Weights of a small GPT-style language model, trained from scratch on English Wikipedia: 10 heads of 64, no position embeddings.
Each number is 128 + 32 x the weight over its row's rms, rounded and kept within 0 to 255. Layers, rows and columns count from 0. Numbers have three digits each. The size before them is the row's rms in percent of the matrix's.

# layer 6 MLP down, 448x1792, rms 0.017, rows 215-323, columns 512-639
100:065121128142171151104083129124120091145139098119102124099076144115150104141095143134208105099078099122135114105071126088135151089113138133113148151145177121136141132089154147162161066080137145108112122081064045077125101058076106173144104127161127184089114160135102118133119132092118136124149109104076163124117134083187101123122169111121217124178130081124108188164163132155150135097140
102:090131085106137108163138157160171117132154095131165135082096124197150139174153106043186118092089124147114110088128118100197163171135151087157106144205138128119132124093153155154100158109124136099158088117110117101092138111122122168192117121129163156109129134085126135145137145126128099068145176124086189137097110125182067139117237152125173129159104163087136095114142124155097120136130
103:151120102134143128144139188157148141102117104128115189161115135255150169137082143093065162112135180117104098121093148161122072101133132118136085213097178087121079162112127103105132169088159158131164073081109156149110116105119067029095153127112074159161108107170149131128091122121111095159132150097132140150138117098127134104102025139152172120164129127111202072113152112171108146130181
101:120135136104121122115107141138138104129113104142154130129144102026128156144094230154148114182083136105160134161163100074011126129119138193186098133167112129135132116091106138123100117151171205121183124095099138144095177113120179112150208099170140096102114140185057141222144117111115167160090147126185198152175129104094161124129111100119103131118155084158155117147145095088187164113091
096:140108116050166124070069096138102148105110126111128110112148041116176138079178126127125141073123083123122133110100123101072119121160136154074117145172153123074133137131183111110087099151113090142125082112072181161090173096145124138123078125059101122072148134088153133135109133101127133127148163156129109075116059143142161115126157192125117124055137108141123100110146124103214119113145
099:134162162144132136159176192096123111157129128169123144065105115036171170174079131159071124158145158145136125143091181103143156094124145143114052126050167124121155102127130149163148135131132111129152146132003101104101134100096118132143109136120119133140140078120121100128113105128115141123117121105148159108093129177142109123152182137124112151185132152158165107121154124182112042119137
104:140098078104096095184050106121160120096129111145148144124149126150122119183121166105069117116120063102160134103135082114145149137153151152173081088133137110160182097150163162123105097126169125116105096090000099141140122161154175166099176130064125080114114127152104134147097117162141110078147255101152154125182111083145138160140074107159097133138133173129108136115105145107156094162117
092:161149136130111146130136118123114132197130092105095109138064157089158086120153142071162123165133183154100098115129184129135113113160096160176126083118148110117097104158121170117131113136130189108194117120112089118133088177030140105091068106092146127107137115120141137104091149124116127153144073169166098181129150119123115097132132056114110139156080137126116124212140127130130027130151
103:096144187145103094140132114136182145155134128148128111115153104077094059107104143129076145115107039143132146132110096161115112106130179166128158119111116140130108081089135108129152174112139104161094190144114109168047134055121177170096166093131214113113066130133117122107119147137124109117173201148080158131122166112176117119122090139144119137144103182128158067137136105110163119120110
098:096165154206157125159160087140186127132115131232121153145174160157111123183157120035087109087104202118201173110102137107158128109097156206136136130183100122176136141157128141116136176120164172181098175139125167179132190029139139110145119121182168090147119082146128134119116142190088129105117104125213090124145179137104170172099111114129079136105127139111077102137127145128130160122127
097:112121148187143075141130179149057146140121158127127126167150129034140175098098146131144149090109082133094109184111207155126106041098137096081160135167071117090127160084110180117111125175126195137103065191035150201136198146112120079162127152166165115150126083072166124118130106149176176155117130168084136159102172120112126103113042149117092130120204090127063142153134124106168096112186
101:101156182198143111144077116110076138146129146132123132097090079092167163141103085139140155143152026137114111107147146065110092135132109128096117152170133180102186117074155123110111091137164138174140097083207105103124115164082055155171177123157102142145119134133154114154121160082103126149156128072140185125124150129115109125127062120123119146123120095149125162117081138144169124123087
105:130110151177177103105125147127068121072123133123128137165132059166125116135139155134134115135154140119104123152080094074105056101149105042122085134168089110113131141127118129129128120129139149190151163134111205128124149168152048035137113100132108144158133145143116126099125132129067149153128088138150075116131182105120094135130096101120090138094102099120137119128143160084165122110172
097:119101129176130094084119101127115098117122152126145116114142167107171124125127145162078134149153176117140121176125134138114199182118140145093078112134115090126105143079129090134128140125114100142104153186088135188086143148137140148106166138135180173061113198068097131093096131165152135151125083109143103096125049125054110085096110194102154122154143119097159130146109080114149151127105
103:147135142102095149162075126104093135153120155121106072090127141100082042151157077146129180145096135112111147135143131117152146105129110087114090131093154095136088136139123139126148162117142153134121102121134124123128054109138163145155091155164175101175113056137147134099128124159093145106139152077177099159120169168124160197113156098109140116143116128111135104078132104084110171135096
094:155108109048132098193119089135144121039132120129145162129220108163102160117088147056138153190133111105116156136121112142116101180137147111130118100172159109135106116084132096136127103113151132133074132208197168067113138100182148115105099142023150117080112097164085125178147141198117168195119099087145108064141149118128135195138120170128150126133144122149113124091135096109095108116091
101:160108151107187103128181158150108159161128143170090098092123072061151162143082130126154109154058180125160110190129105138110094118162175185170141106164078174110172160143118140110157152115192131157190205161199119116056181137060132170087149076113231070058095160084124128133176121150184106096147117117123175144100152097060142091111154193120084142160122138139138073122133174115183134088133
100:136148094099144120132184101106094128143136109135139077143084127131159175100153064177172084122112125145123161039139129120117134137071143173083174099126136131126142099096102124151134148119122046138106149129099122160188132127100131156155139131165123124109120173148162141084108113138129122134122122141133135088109110187084135056127205184099156111115143119155130136115126126082177162080115
099:135170135157079135146127100109151119184133115092142147163146189213089110157156105178084086136142174126153121101163142207141178127112124141093176129098130158120132140148136135111095093099092127113102070135121082122174072145151118071130115130061106146149127137192131134122103104160111137074143095186099123111125102106168143126110139179127171102208113112161149132133136115153151111123113
105:142107116119080165119112100161111108146124111140142181084162103115092118131178087178100106052182187108150128141124134142123113139109149189081117062187137125084176082097175148087089091177170132087115104095140103145109111087108126179149156151153080131106107139181165137135110134107146159097128118162145153154138059152068147109115225104128139146195116174127099124171095117145092099115113
098:100171127071075129231106126111115122152133107109123078171164174151127118055135139119132134123079118124147121141137141095169112081177132132152115103147185140099151135105151102120104112137188145147084048088044184152120170168144120119159111154120080141127124100109192127087144120084078102152154069104097128092153097115116150176140077142153146121149090103069093136132137117091110081126102
102:116124143149105150129150159115107116125129087085107117149092133169113125145061129135177137144137104138047067073075133150141184165115166056128136130080136124123140116173209089119120099104126108136075132149172186199101152199099147084123148093084102146108111074143162140100118136107099136115114121095094145094149081091083163144110124121137131134130121095162145196139117153126106155186197
106:125172131127165069111162085126135134147123097046119096114179076115106142160095145101119091125134126108165121082085128091078094179090121198131090056165180172125138093129129104096127085116109066142048108111053089093133113150125165155107136126126165143107092128149079118174134122129110127076115154166136124095040042095179126148088160120116187119069121146144102129108126099149151053078129
094:087072124133128100120108138117082124197140134111118185165128067124123095073152128136155140133159019127095161210138120144089128139150108151123130176161180142113104107119129098103138125109110115157129098179067134013126073138152137150097195085139146100083131087115040117173112123161165149122156147086167138158093177107104144109102060120142153129209104139159129101089149112066121164106143
101:161150122078140104140106139131139128097116177124123110130065168151176126146077090202144133136056134126127120172149107122100124163162154048119110154051104143171117117101148193199079185146104163180093091104079143187077185078118062128177139158140088121170139138148171120118098129095175168134128162077102113122112142123178119150160138132123172106177136164130143110158129138108091108098122
097:119124126172134091059108109136202146084143099156128109099169099097155104170169121045149095098098127127149120130156123096155127066078130123160150107146121134142159135070131163124137097163059081150108114157178115112145166177093149194080114067130182190102116160069172128147106118140129172145134051044125075187107065059094134120091138114110139138125077155101106113114154113089112106131143
103:129171120126114119069198108129151131108119092146125090095133138146120106130114155152142124180121106143116153089140116100152121159164122172149194149132134109068118085062101146089092147163123114055118120103090134168098099158193134083102182112123118130134133107103130126134116125098146137108164088089146111141163092180128151139102142089171140125106119103130143056153113184143115124144132
097:119147059131133110125155076127089117110126138075090108089079148153164124097093134019090077160141135128086132111085141109166153091132122095183101099123153149116160122114171087141084075101159099104105122125226103132145156141222080130110107117137118135121133099150100129130105118098140119175152157110132122103173042114140133124096140139110186128125126121098096162124134129172138063148158
103:120137112154134119107136102157125119154139135128111162074136089165060118123138071147118089161152138129134155133119128087061181058097140120147157127178137145108114093095100127116176107121126150104129112155072125223104108103164155113104119097105127126169117179159096115161144122086120111151121172080168099103141131092074162149123224113100174111135090125116150166138116135127131130123111
110:135149142177150106182099147134167128152117112140148176097146130136133133130148136121170138151110113135141191150159071143121158147101145223118118092164146131115093165162125086082138173134132056083099109165053130161066126093131144161107059126203130084137136067174107139156080136219168158130132125085124119089116117146119132131126188187091190132195140074079131103137129068131102118151118
105:095133093101172152051145120146087132140139103108073069094102124179166119190088109160085113161136210132157122085129142127062137072140127048094102087082122157119116162069134149146136107060105150132118084138164126161112175108177131196100174135173158158078081133173160127118127116129169191146124161131126108122137149180128153118100203114105106122148116219160094044143081129135118167118171
106:166127137139086134147113117126041114119132156101131141111098127125106133126152142083153139084116135122134139135175082153127108104176086095143132190168142165095144110057146141117153031106166146149155049087137178135135105174174146064131192087122117099178152131186079135043109120064081209082166144156142137102158130124188106124182136124151137104123073125125137167128165148128140086094114
098:168105106143096125168060153159148115112125126117147154122114127171068055174057098122130133120113087114085149113135081113040155099127090056155134168037167175121156117131093139140154112122128151105146213122081124190075190088119163040134086088224148147124107108121139129092106117103080188105117142127116141063137127104089112174126185183125140128165111134107123116205155144137158114072167
097:139184099111113159081134163102140130119121113158144130150150120073129111051119152120152112052113120141125121126127161136159068184096145172131166141098151126111114149083168090116118115141096098118109073142140164157087161115127149156214111139111081147177134129183167103177069131110108077154115100120173146116077149153133081107146145157101154120089127107120028055146112169118181163110152
104:132149119100099068116118134140119155108114111168133075111219201141113115199146073091152131198167172102043128136079131176166116097113115112131122123133157152091149123150127100172162170184131105171091085200092101206101129137117124131137086127130163090126126116109146122123110128161161084032123164094134143093169138087080116128144118137113147140174115092135087081155116154144127100150123
098:090145144162128135169108116107187107109130172114098132166185097107186155090090109154167104163132076134097160152101186147148171159137135176130062141147113170195111135081074116122185094068115109142117124131071064150111148127114140100114114121111136098146136124135160120150109123190160121104103101100160138087120101125117148188131165122097135111127133071124076119127183108104199096107106
104:094117142136175145157186154133138108162148142162091107138154178212142155091182116134168146123150178135112152155174069167083080141191126078099200184099085142125132105087133137122118098166092136115084174185189113139195071146175107099156104119137117140134121139136113124136138126123131098129127150161137103202191113144146094166115135108113147124200123119145147155134124172163161073118131
093:074102131096140134185133087101148113114143145061157153118089028152172155087128149191116132209139151108180065124147170195143133149108150098102136149084140133151126167131167106119149073147160207168105131130104109120117124093153127128154108134055140125160123117152071126083118138155091149145127145142029123096094146167122149109121124107130162112196167140098054073136097119112144142114094
097:148144109148112086127132073131159151163124142122155128120130162135154120184112132144068100149126094140193162059096075159123121119080113160154125095054128117127072164150145083098125115163185156138138114111220180091094165110083110155110098174132161156127125096078112142157170114181074135113156144080133140162165075159150161129092112147136138127188119087137183193158173120130097069155176
094:150119126129120078079139144078146110195129120144131044128161160066163214148180181110116178146163142122148083158121120127152114113148167117121127135175131097123131057052186078163139123107133154137121127026062120064114072140058125114116095103081178116095130147163095125140117147129155095107133133116172127078122205074087153086119197157135112140140123110146093140145098141081174069102142
101:100185119108118137119110150103171165193131098098097154150111131130100149166174115098195060108129211134111109117121093119088124163119131120126144098067155094131105128136135085169106099113101106170127163145114124157139134072100133080098140148152109154183103101111118127179121139118118153106077100142162133058124074135140139115142123190128146135170082126142089157153130154117061170113199
096:143126138179089153105109144119118111084127158125132154132099107101084139139149131106145164061150144136099135077118128146174107175138135155114123125122137141143116148141147163146132197144084169156143089134154143095084121089096148078097159137128080120145125125141139113109139141102134125118111158146082152163142154088157149153158063131112081134097153115174188161127145103165192137161186
107:107074084106105183085128089159170108142118100121097080161133104178143139133127123120121137134155117093134103159111171146173117138124115143158116078091077094138142122168140053144127165089152069174121088157088162137162084148176104117136142148166110143067123070110118113111157128121117110101122124051141134141162117160126136196107159073118146126152158136116124103157139150102148084149102
099:167144111067151137121119111140103126079133117118088125156147107158119150120148061131127115161071113093131116130126122077084093086140102153075070158111146106126128119133168135117139128075135095154053157141131088090136076087113112117131157192167117117119114150125173135135121117157140144115123137051093140039150088160106149159151047159118159105112118161136143139141130186164083110134071
108:198150091083159146128154144103212139117131119123124136081138132117141091117161093129155086187173145143210105111101156133106156177102096144150102158182084114147084149128122112122087114120155160145105155137110099090189124134117151142093177104016151118143128121150061145083154126106138120175132066152194081056130174143120075112127189144118156138114158156105096127169105123146151097089086
100:139125128150123124156141193131209120180129124185144176141139116016059077105145155133103059136122151130191114088131184132169148077080113120161125166115058094154114141119187131146136105109125108146108249130068047160108135187095144107133173102103113109110123152160148118113130111134123127102084080219114146090188094122100137116124166122131140136088174124108111095106109129124118132173158
096:174136162118131145124142145113055143161109137131150070113121128119085133129129147077087100162170192122151110061075102109114144161148147151081056110085166105114120169120158120137106157135135147144085090164105074120136164104082124166131078157191132101172133132109148131132137115118145138088119174163170070117121110189114142135115188128114135111130172154152157118174105143115088089111111
106:136133102128165155129145135127200129120125126119136085121039144145148138130161108172121130107140167152093168111191184146108114143160163148113082138185131138185114118152111100142111141120169169126107130149191170102133127149115190077167167127155114159128135155113129129104147113140091132188093142146071164129136163120187137094128141175143141134087080138091162096055113137114121179097064
101:152108102088113147167163155106180121112122150104133083090115123220147109079197134142136164052122123131189124112091158157185112113158119081127101095168146112127084157152206117145118107105129135137159113066173098028131129167135149088136158121201124168134129121115101128065110131138105141099159124094054139218132170146084108136144134149127131120125097156119137225116129113144125119159147
098:101084134150115170106152133098127086146130137090139181155213188126132159127078185093126143131111074124114141111172135099126130176131105137156158184165143120135160120116107140137097120146107124118118127139097148121170099120140088151181081128125133097080108104091098115129147116051108217208139077185133143095156206115173081206123078153119134113192165145141152130063134146140139144118175
104:151128193078169120110085096146187128146124110193126121112244131199162123155078160126060172115107152118142145159162208144111144177207093132156107130159141159099094144111143130130119174106181176128158111173165138124134080116177049169130090178134144110159181118119140149203090141132110105134104162062140093138121178090143150130131206141166093129157163125165073131145132143135128062163151
099:105159116137141141073177129115124133140131168085138124100175133062157090080144125100086129206091135139084145079138140138113080072126106169112153118086159143144139091107104159131142099137138089127063088121123090085103181096142140135119137089131082104153112110182171136090117129071125103103107139129134098124138124136159113122160103149138166138056103128094097066106103113128162150130063
103:081126128153150124112164074105095129089115158138143131127081182183054125113162135117141179146095141130169161121134096208130114135124112123212156172144091111093066129075103113122150237166116130133162197158133214100098168090119118106088085060162125157150129093179144120115136096105154184143133073124141133156114184083118154144126067135153151110134142108163097132110093128121142088123189
100:120140111120169128136097128096127154185117145159145106085162147110121099133171100150141152155128193134072171115184104196154186134135117147142175124174121117092130190163188164133131169123068169134133098120219133195196091168158136170189147148199152129079113133182094133140109128111107127064117196153120117118151123162094137155131175090117137126149140114062145132130158151109203086150152
105:067106125108099104157144081161097138169129139125105150127077131108119128181102111053112110081081103117095177115141119074120173147188122112084104199197183156130109146117150132111143088134167122119136126116168137084092131093112093117175095147142152082125077071108143133169094121181103128139101121128156104174172088094070158083093055094126091137096124141116092092092140124142139129134119
101:162110104101126114134145141118153123110128125088143138121144139114158143132119122118112096161147123143107126073131078040132182135069172117154109096127138148154103140110128110149127138083123063132205194147140138182148105076129148079104162119106130101121111107128082143164146117127224076146139098154104126175106138105178129106112184169111133126125155121082127083096123112156148133098106
099:102177157119069107180183124122075123090120163142111149152108125158118143154170127213106142099131086128122131076110151158116154140148126146093131138158071135125182134055153118073123143155112146107122174143105123088056176176203138158141090147049124111187074147071092120159098128083097171099147132158141112135136072116107110153127083169158103139169090151150140097130103131075094139130102
103:123118153110124138198134142121150151250124093114138114152060107134144163113130158160125099134158128119123120114173150147128135107153165058106134085122114084165104135141163107162143143155104129153154090104165170166074143141095156090137135115133164122111131095167102121136130137077082108077142145183068106119082169187126150124147160166152154118122105148150090128138135134085161134110091
097:113121161142050155118173145129149114151115130111065124121125142208083132141097167166097140101105126116048158164128122142088187126170154174141172109177109117143129083130153125116124104111111183110126094171134099138115153097136118138144074131075150074147133134104090138177131137123062140184123132073101145088121103121146134127112219115101123129158134108185208143129157100089100089143161
095:128174134155150183114143195129132109117126153119102081077103075125097152199098145182144150116175109144150114127128097151141123056152104127172140115094151129153183155112193093132135187124112118137120100065168129091189134171093170137165173105112098153112119117127086135046121144118093101125143126145158127101111169125119102106107118041140128099087132133117049098126126103100091147087097
102:136144163096129132113069069129139139109133157146117129197113112071155190123147159162168127128095174122113147159075132118136134147085168094068165132171101141123183125184123130131112138114126132133120196073106162139222169109116171191101139048180083085135127113198105124132164136133112131152095124079166127065182114137152109133097126054118128124040112179153139069085162114118126175103182
099:085160111129117083128058120138143160226138089122138148031133087130149151118125065090128135197137046140057162134113099160161203135146138144119103167134146127102090130128130122131135143178139100130140157145110071118170135161173097116169162163199144126138112131068115109208133128145171074146166124149146096157130092164141132134186141214116154142194096132109066090090133118110116138135109
103:141175148102152120122134162088130119120118148129113169095119159116111106125091141131175130146116056127026149128127141067095120173159131127140101156126116135120149135105124063177171141097149167138140155116194120107198136130130131098166106147130095083166149109136152139105171107165124114137152113119084126112104172114108198152110088166122152127099177092151065067091095134134178134138146
099:136126126101128179110132092116148126153117137149172121136147171065134092094111145131081133133141159129115158186168144144162148099157132107114103161169117110129155115190078162102125164149152141105148135169164119093129147185077087079117039141138153119068129095110089122107125152158146095163120193149154126139143169144132142090119066192149058117157087158146160230142148089121137133176135
111:122140127175087164143161199131139117104121127157126090086156159248090107113094109139111164118069124128106150096130047136130092114185101024131131135107119107134133121114154091165147115137125146082128130142201141140121166178149132102103110132127125224121133155162109124122096133079035159125149179073151131148086108151120096133150052064173121124169153106156148145141120116120109124118152
101:166155195114126131162117155134065127136132138081095131099117115168145136108112153104134157125176104135154139135159096082159153072149156107086152128093132132079071140090139060156110119135196121139111083098135086125149161173163149120065137105072143196123097061090085124136115124097140171115130196170106141230138085126079145086125176056157161123159129161121131108160124135157094147123148
103:126178093110146121164148174118157111068143110096147129141154131216171172167158166133064132114089145105057155152098133160131150201089143121168170150152145122152137129182115084105175143129108134130104134134087128093125135101127105106142173143104140163100136058137160136158113134105144175143118163162141166174088089109152093109165055162108117155104198100183143153135169120081169172111095
099:138171169138141104077153084101112100076121117113127103122099160093111149112118159137090110164132202109131173152070086105170112121076128133121138142193095149115146165113216134119145158099170070109160115163185102191121173136125104131187163107019121087150144134079194115077175126155103121121139152072111171121094137096176144132132146150115126138070106142086111180102115126149139164136164
113:171165101225165110163178141148111124132126111215164120082084128041123117217073202112152137141089150162204099125174099127109103144106147168145132107113130143130119144160117132125132093143156143104154166143209208202083175121156130045144088125150190161114092145154122147105125123162113098133099160156126120166145058176134157153142073160125114139188116113139114117175087132118099119131173
104:154097135153097075073094143112148163133130100117139108118111113076138165130087185094103092080154139147097073093136153154125192112140113113077127160100121143147138174145161120131145095138210109129203117079171188174125123092071122143160188164100103081202123072205182136116119135137175111115109137103162168157108123147158123124120164129120118122109109140123201123105160118128164123207162
091:122160130120086142074103130136143141091137124148143147063090133114133097163153114143097149129095138126066166129172103124120173160095120074180107105102135155117133152083134129105114146154164169117156157134214091078038119130079165148087079139118104153073151181086136117147113119088129015101109092089092198114131136128111134108140163100113139118113150170099076169086151102085119130153086
094:072139126076143147096121140125118122192126126104152098141124168137126089093110097164114117150171124140184104087092173164110138137113095147092085133132062104147114152148134128133132136112131147133171169179004170188119110135080121120147148097239185129146121142174131128125095120124069148127133124139190208123100135166148096107146224125130118119124134141058146121146139076140160139148094
101:110154133138171143151176085134130130101120149099112151151162138057074128110104089160141130105132158138084180143090138088128167167175136206139174139175163138110125124101199102129101148165130087108115140063164144103057104102150149130135137135149111112128114141175118137123141144133114173146144151148192122151106098121137122117146050158137092131086128149141124176107087118178177234097142
089:131127131133086118176085131104126103140142121130118114132025118088169183134095125129162107125132145129135151068120071146093108114097164133176144144099101128140111146140141171135146131174097155140137111148084118177130182088144126122154067131081135093130123082159156115072128140117153129113139145130143216162159102126145139135142108158165111124114141172175155074101173118125121165103160
102:074094126132149127113147063129157136159105115066143139141186063114086084145136136135105079156129057143149142153106159117079156159124107152144142105115145164167150092118132123153095093126166125087101165087122078183098173094174159164074108144077067143115128107088175121093097167097144156147110120165114113179119169106157115171181097138155157109151145167106155096118117121077094154124104
099:098093103172117128146099088124141139102121147125113101121113171205118095087059129199189105164119031140088095085155148091153115138187129102124131082066159103121099107057125146108168133116100151139111074115151110118090085120135120173079075132091105171109124157176125135142135148068104166137125145086138099151133114161139076146084115175162176127124112090097170119143154089164114180130160
100:130192140113187146113127096151165110173140119129107102109151112100143149086162159126164174158181090154168152164114178143091065057106098167126129162129141100104104119117131145134164123120090136101189133100142149139152128083171072164111139138124096145124163110166090139096091122160170121180127198136141180086094141086144129139140129179133148134163150138112134135134154125128147117132110
094:167097128171162100153082071117126125154138127112083164132086169193132094150124154117103082191162123141188151092152102112184124197131145090110095025178160101121098171162175086103082148063151119101098128128116152097107042104144174171139104141079168119120141113130141117153189114167156092157136182115120147112148075064152135147153150097145177128096111140128094149172157106149150182138135
104:167136096119068124047117155136163115128145089141113165126158081076116098085134132115114157152139153139089171104095125146054149122136142133167211168114194133109160124104060129140118082112186152140153198085100096117150088175151116138134134121040168140182105122127132131186093121084163218130163168173163203159133129093130145069140119107114078143083120152155117147089138128116138097093155
101:159135134119136161085149143126134153086129153109117159107172149187156152076153163094120155119130123106110140064109175105167098121147101154104072083103140135159141148131099116153152131065170112156115144131060120176113126063184109076159176108160097173128123184147114129143142130089124143123111131051152142133134145104102123116127113093132091156161134133107130125085172057112145115156146
100:150125085170130141142173111120185126170115132171170183138185091147066167143137152161167106153111205143194113156124149149135096116082139116159130135212185143110091152095128121144142143114178081118197161053231184177117157106127129085144129151141147147141110055062124107114139141146184150113130115119158141131111051109129129099114114142122118124178126147126129162161105120101176143152117
098:059140114119060123206094157106083172072131167139177137133145117206151150164070103104122125191126082110134112130202134141078130123182095082133109124077109169097149158146078126137121149133099125135131134183072163087107175203147138103119100149129114151172120112109092137137153123112155124142148167144143144113104130107146076099137066117130124121076141207119124137168101137123111140145110
103:159133097103157101183185130105112137172130111052123141118133113163130155060060100091108138100119124146173073102127095131117136114109155109139160103064094052143138128106107171153131107130161136129104135077095070109176082171122157200154166145095168120106141147082150135129099140115055147115090115151158137097118133099149128086119152110117139131069192106145126097133121128154156113123104
101:114107130170084145118107132141153152111126132129129106140135161142046111122100092112103159151042120136129099155175128115085149136149141131140088113128175169140095108140148124174108113126093136130092055100099148125117122112054112108106102056209109119135181068133093133082115121110125098104095147061163087122136216154128085110156209146143134140068105133161141080138128123167086090100107
101:157137147100063155114074139170099117152128163110127110154164156138121127114121127143090166136121125134105132126127128065144131141113102149116060094156109146114147141150113151135104166141136156107146118128078119147143164138151105129149168146161105122161136172130147128161132104134131123128115175090050190137165178135132166123154041088124069133055132119145240151105176111145181139141168
098:092131141124181152108083112126141118156128134168133092155107130145085129122185167124136152084090188117176146173158169165138092094118165131098182128078166144238072124149173141081138140124108079117136098133113180153086094107150168164117116155087160138169160126142153131167122143136181104117086113133114126094103123129096119133107147132155117115119144129147134218134119118130118100151179
095:092167148082173112124127133149084138158110139096140169133153133176133115077113112116110133133168046103139132076110121115128109159120117082078147082120138100124133109122161108143158099117182104110178073146164165130122090124140173188154158136200063197173126081143136115068102121108092140132128177132133112116147079126171106129132080090122092102116094203129152105108096109119126087130148
101:095147112181171108136130190144153111143140108190124118062129120032096118143153176126137126151125078176123186072134130126119113114100101116136135059023091157140133132188163108115104170181198120121130211177216108162139104106079113131114123121081168132110163131102124127166133134129112131106103196124162122133107136086089151111131105148145104106149115130153097191162148095145148115153121
106:101077126216128147072121136119163136076137105065104106118120089221155143065123119126053135146163119119187119077058066124092171150024119126084121126125089197133116108187150075152150176099110041138105111171140103140144102080091147135040118118103079116146119096094108143067096124168119098173103100073086085144142096133087157077122255100114207126154156131139168109101122151152089141148104
100:092143151099135127063059113096091147180126143102117150098040066073124203138151109163123151111165077138194122152119128122146131180145151121140191142124132157136152097135120171134120112144131103143118096129074139125063049069144168093111113101135167103069138121125090139144159120147119134153155033194131057105135115132120117122137192093112112107078120116112105169168150112130106108098152
098:153126131128120141151122053134109119155128149130179132155175143066107112161139124099159109126145111147081123189115176063105179171130136127142145113151142150114118135174167056111140145116125155095140124099163140105129144112133115149106131103061151124183169205139158123081136135111101111087091031109139114146088131141177105101125181159140115129147141138149125099098139097122124014108119
104:112183131105110152146164096098170142090117138135126163143127135128078120107149162147070144085167144131112089077144107068179079192157081216129100120134111186131087148144205161117144099075130148124105178148179165123129086167086143099113160116027114115161130207164097110094112138045137121126115117154113137119124151145143144114137168102130114135092161050158185160126135190122078189081136
101:116117123104104127130121083093119122188132136186143175122093123194113127137196086126118129092174169138114097119130135058141147117113118115083132093118139119154158112192146061161138152122143111118101151136051127095101110172162080134100103155145100186113113105080124134155077135124126090116110152150167103118166078184170113145128162082099130110218059170153060096146136144055139102152105
097:181065119111163139144146120147165135064122146159120157112133152103174102087061083137089121124120105120134168193155089148099137115160129177192092158104119084121122088115048096125122166163083193078084109114138152091127155132063111124141126151176117158130131098078153128134107119114171104120104092138122072148131193129090134085111166143136152128187208169165116135139136157143061145118106
101:087111083160137163110178128147125162073121160136118188110120082150102107135169190108159131145167139143155121102136088072063099099117118112143088100130138103190150108200126131090118131122151086105135099134071141060167208155154149117059096110140154160201123045079103123129084142204118089124127079162112088092093051120079138108167130135144113103062124106132108179125190094114125151090117
094:119134124125032183158127152147068124115134151118130199156131116174044119118085117105117127129107088125085141052121145177166171203130178137115181154129136146162148122134122131131132099121114175115144063095130101118132129132141119092083158158104100179136134187138067132154153128098121101120112132135078116151118048099121170125139117096111158129086124091152122139101151114154095116174116
102:128150121140151124128170174097108131102117125112149159091134091166106155162052151074176101101153093148149130089130158129103134152074164133103112068123131111157118086126139083127101073126126024130094173204068111057138065202165138078173103133177209138033110134109177121139166143149130115121154129155142117101105130144094127136125115120131147127079172157110087160113117130148089164134118
098:072141168113111122137143121142177100142140136116130090158137108207093141161100126181112112090080044131212159118129115153085122126110165177167120095189128136108151110130127129072120161142156145160129090117104122076144127198111152154165163153110153160115135156125110150160106144176106149161120190073059155162130061152121132130129045063116102111092085137094097187096117106128113183122102
098:111108133097104151129115144141104127122131138163107140132029114141223112226115170136165144080133166150100092126160114165109161125139132140105153099150094128119149120129125072119137093147144157105156131117130208169115053000117119154172094152123136088193126169130102129193119142133117114157125061082138147131135095123118143098134158101112137140197097141121129128087127166160102117101142
094:110133043113212127146118161103123139152133119106121130125156145191124119159142165142119142096165166144144146073139148080109112090125128107162103141117088139152129126065160145135119145107106125120137190087057152181102159112175111118110117133123159145146124094062124138067113130074061118072143153182096131098133052105163111137121191114107108128128136114144102123204117104104118110090153
102:134107160110156113155161118132118130121129085131145167068197146119132152134126162112120131184106188115054114133093155190158108071082143071137123106172145108121111104187155129128114122131120078167104114122089108168210068096119069124125137146088161078109120189177103112146130121181218091135114099142115147082114078066160135136103123154130181134117130117111176150154151137120131188148194
104:099088154141161132137119156144061127146128145072098073098100086225140126132050154103144156157084121136111160159126122183155151132087097074144090096116125095150130073170188163106137100119088128112096118102160099146095158154185138179096082075077052172070101096074151145164086135109100095143149118117085055116115177077108128117104188113136153128110072114098124061134118142116108140095072
102:118189194132174147150146145117154137159122136070151132149171111065136148125164106096131129118104111130117154065132091114099131117103146120100191182118131190086142134139099107146088039132120089195146115109070132110136107112071124145098122080178104132121117080153115131153126145104128152088119118032130159082086060075103121147136141070126135127140129147157155113120168130078128136131173
095:098164114113191109169184126148107130141148094143134158158115140095103150130111154109155110114103187137166101114163110051130101139124157109185132083183183166125115119100205112164108178161095072095200221103102146124162077214150124135089096156123134136107119139106128132132141134162127125112140144093175118115095081126068144090128139120139132138098145083124057102094102132145140072161099
100:089141167195134149080162134105120124086131115102140089129104169108111096144133113077175136164231104150110136157118083156106084151125112148082156087111131182121117076179191154130135108173142140129109053087211107127084077138156154038107067137176104120137128118135173128141129138108126136147136148123162075156123121162121117136100074163113130145119133178172161139158114092115110104144104
100:123133120062096147145085129078153138148123114108139120114104064172092086164163142092118111143083095146160168111081135219122158056131146131098124117113106119094071127206076149103111167095138151118107131079083183131111135107172095070107181160188063160212121095114151108121142123155078127094087088163196111092125099115138089092149208135137150148165114166120056192120117112100101139125076
092:078174127182129161107104067129157118138130144091105041120105079213133143135101117155099107155074084122178121211144161131079090114110124100153109197166129124139094136164173100140150126095130198115152174148128117161152088101103113075113163175094052175136116142102066143177165123073128116096147131134087083148144152165074144075157221094130201126136073123112114112125122130115129092143094
096:101140140115223105133139124129153129127128132096108152160183139119141136195150113153148126120134148102130125159124146182099153056076137144074152198079091125141166144127158115132114114102161141186128152169014088169224119117106129175120166153158109191076103139188142148068066145141110131103094114134090105164161130149150141098110144225128128123166119140075148121099147151177115092127177
101:110178160118163169145152151133104161059132133173139128131168148065105138116160122071207156162171179136031176208167173136106111157151145121109194128073109103178098164109106135143103097138082096117116090168124104105145191106070098154105106168085078092125119074090144125151133151082151144164087106159180120107146151155095154142152103080150058146162133130146121132197124106165098159165152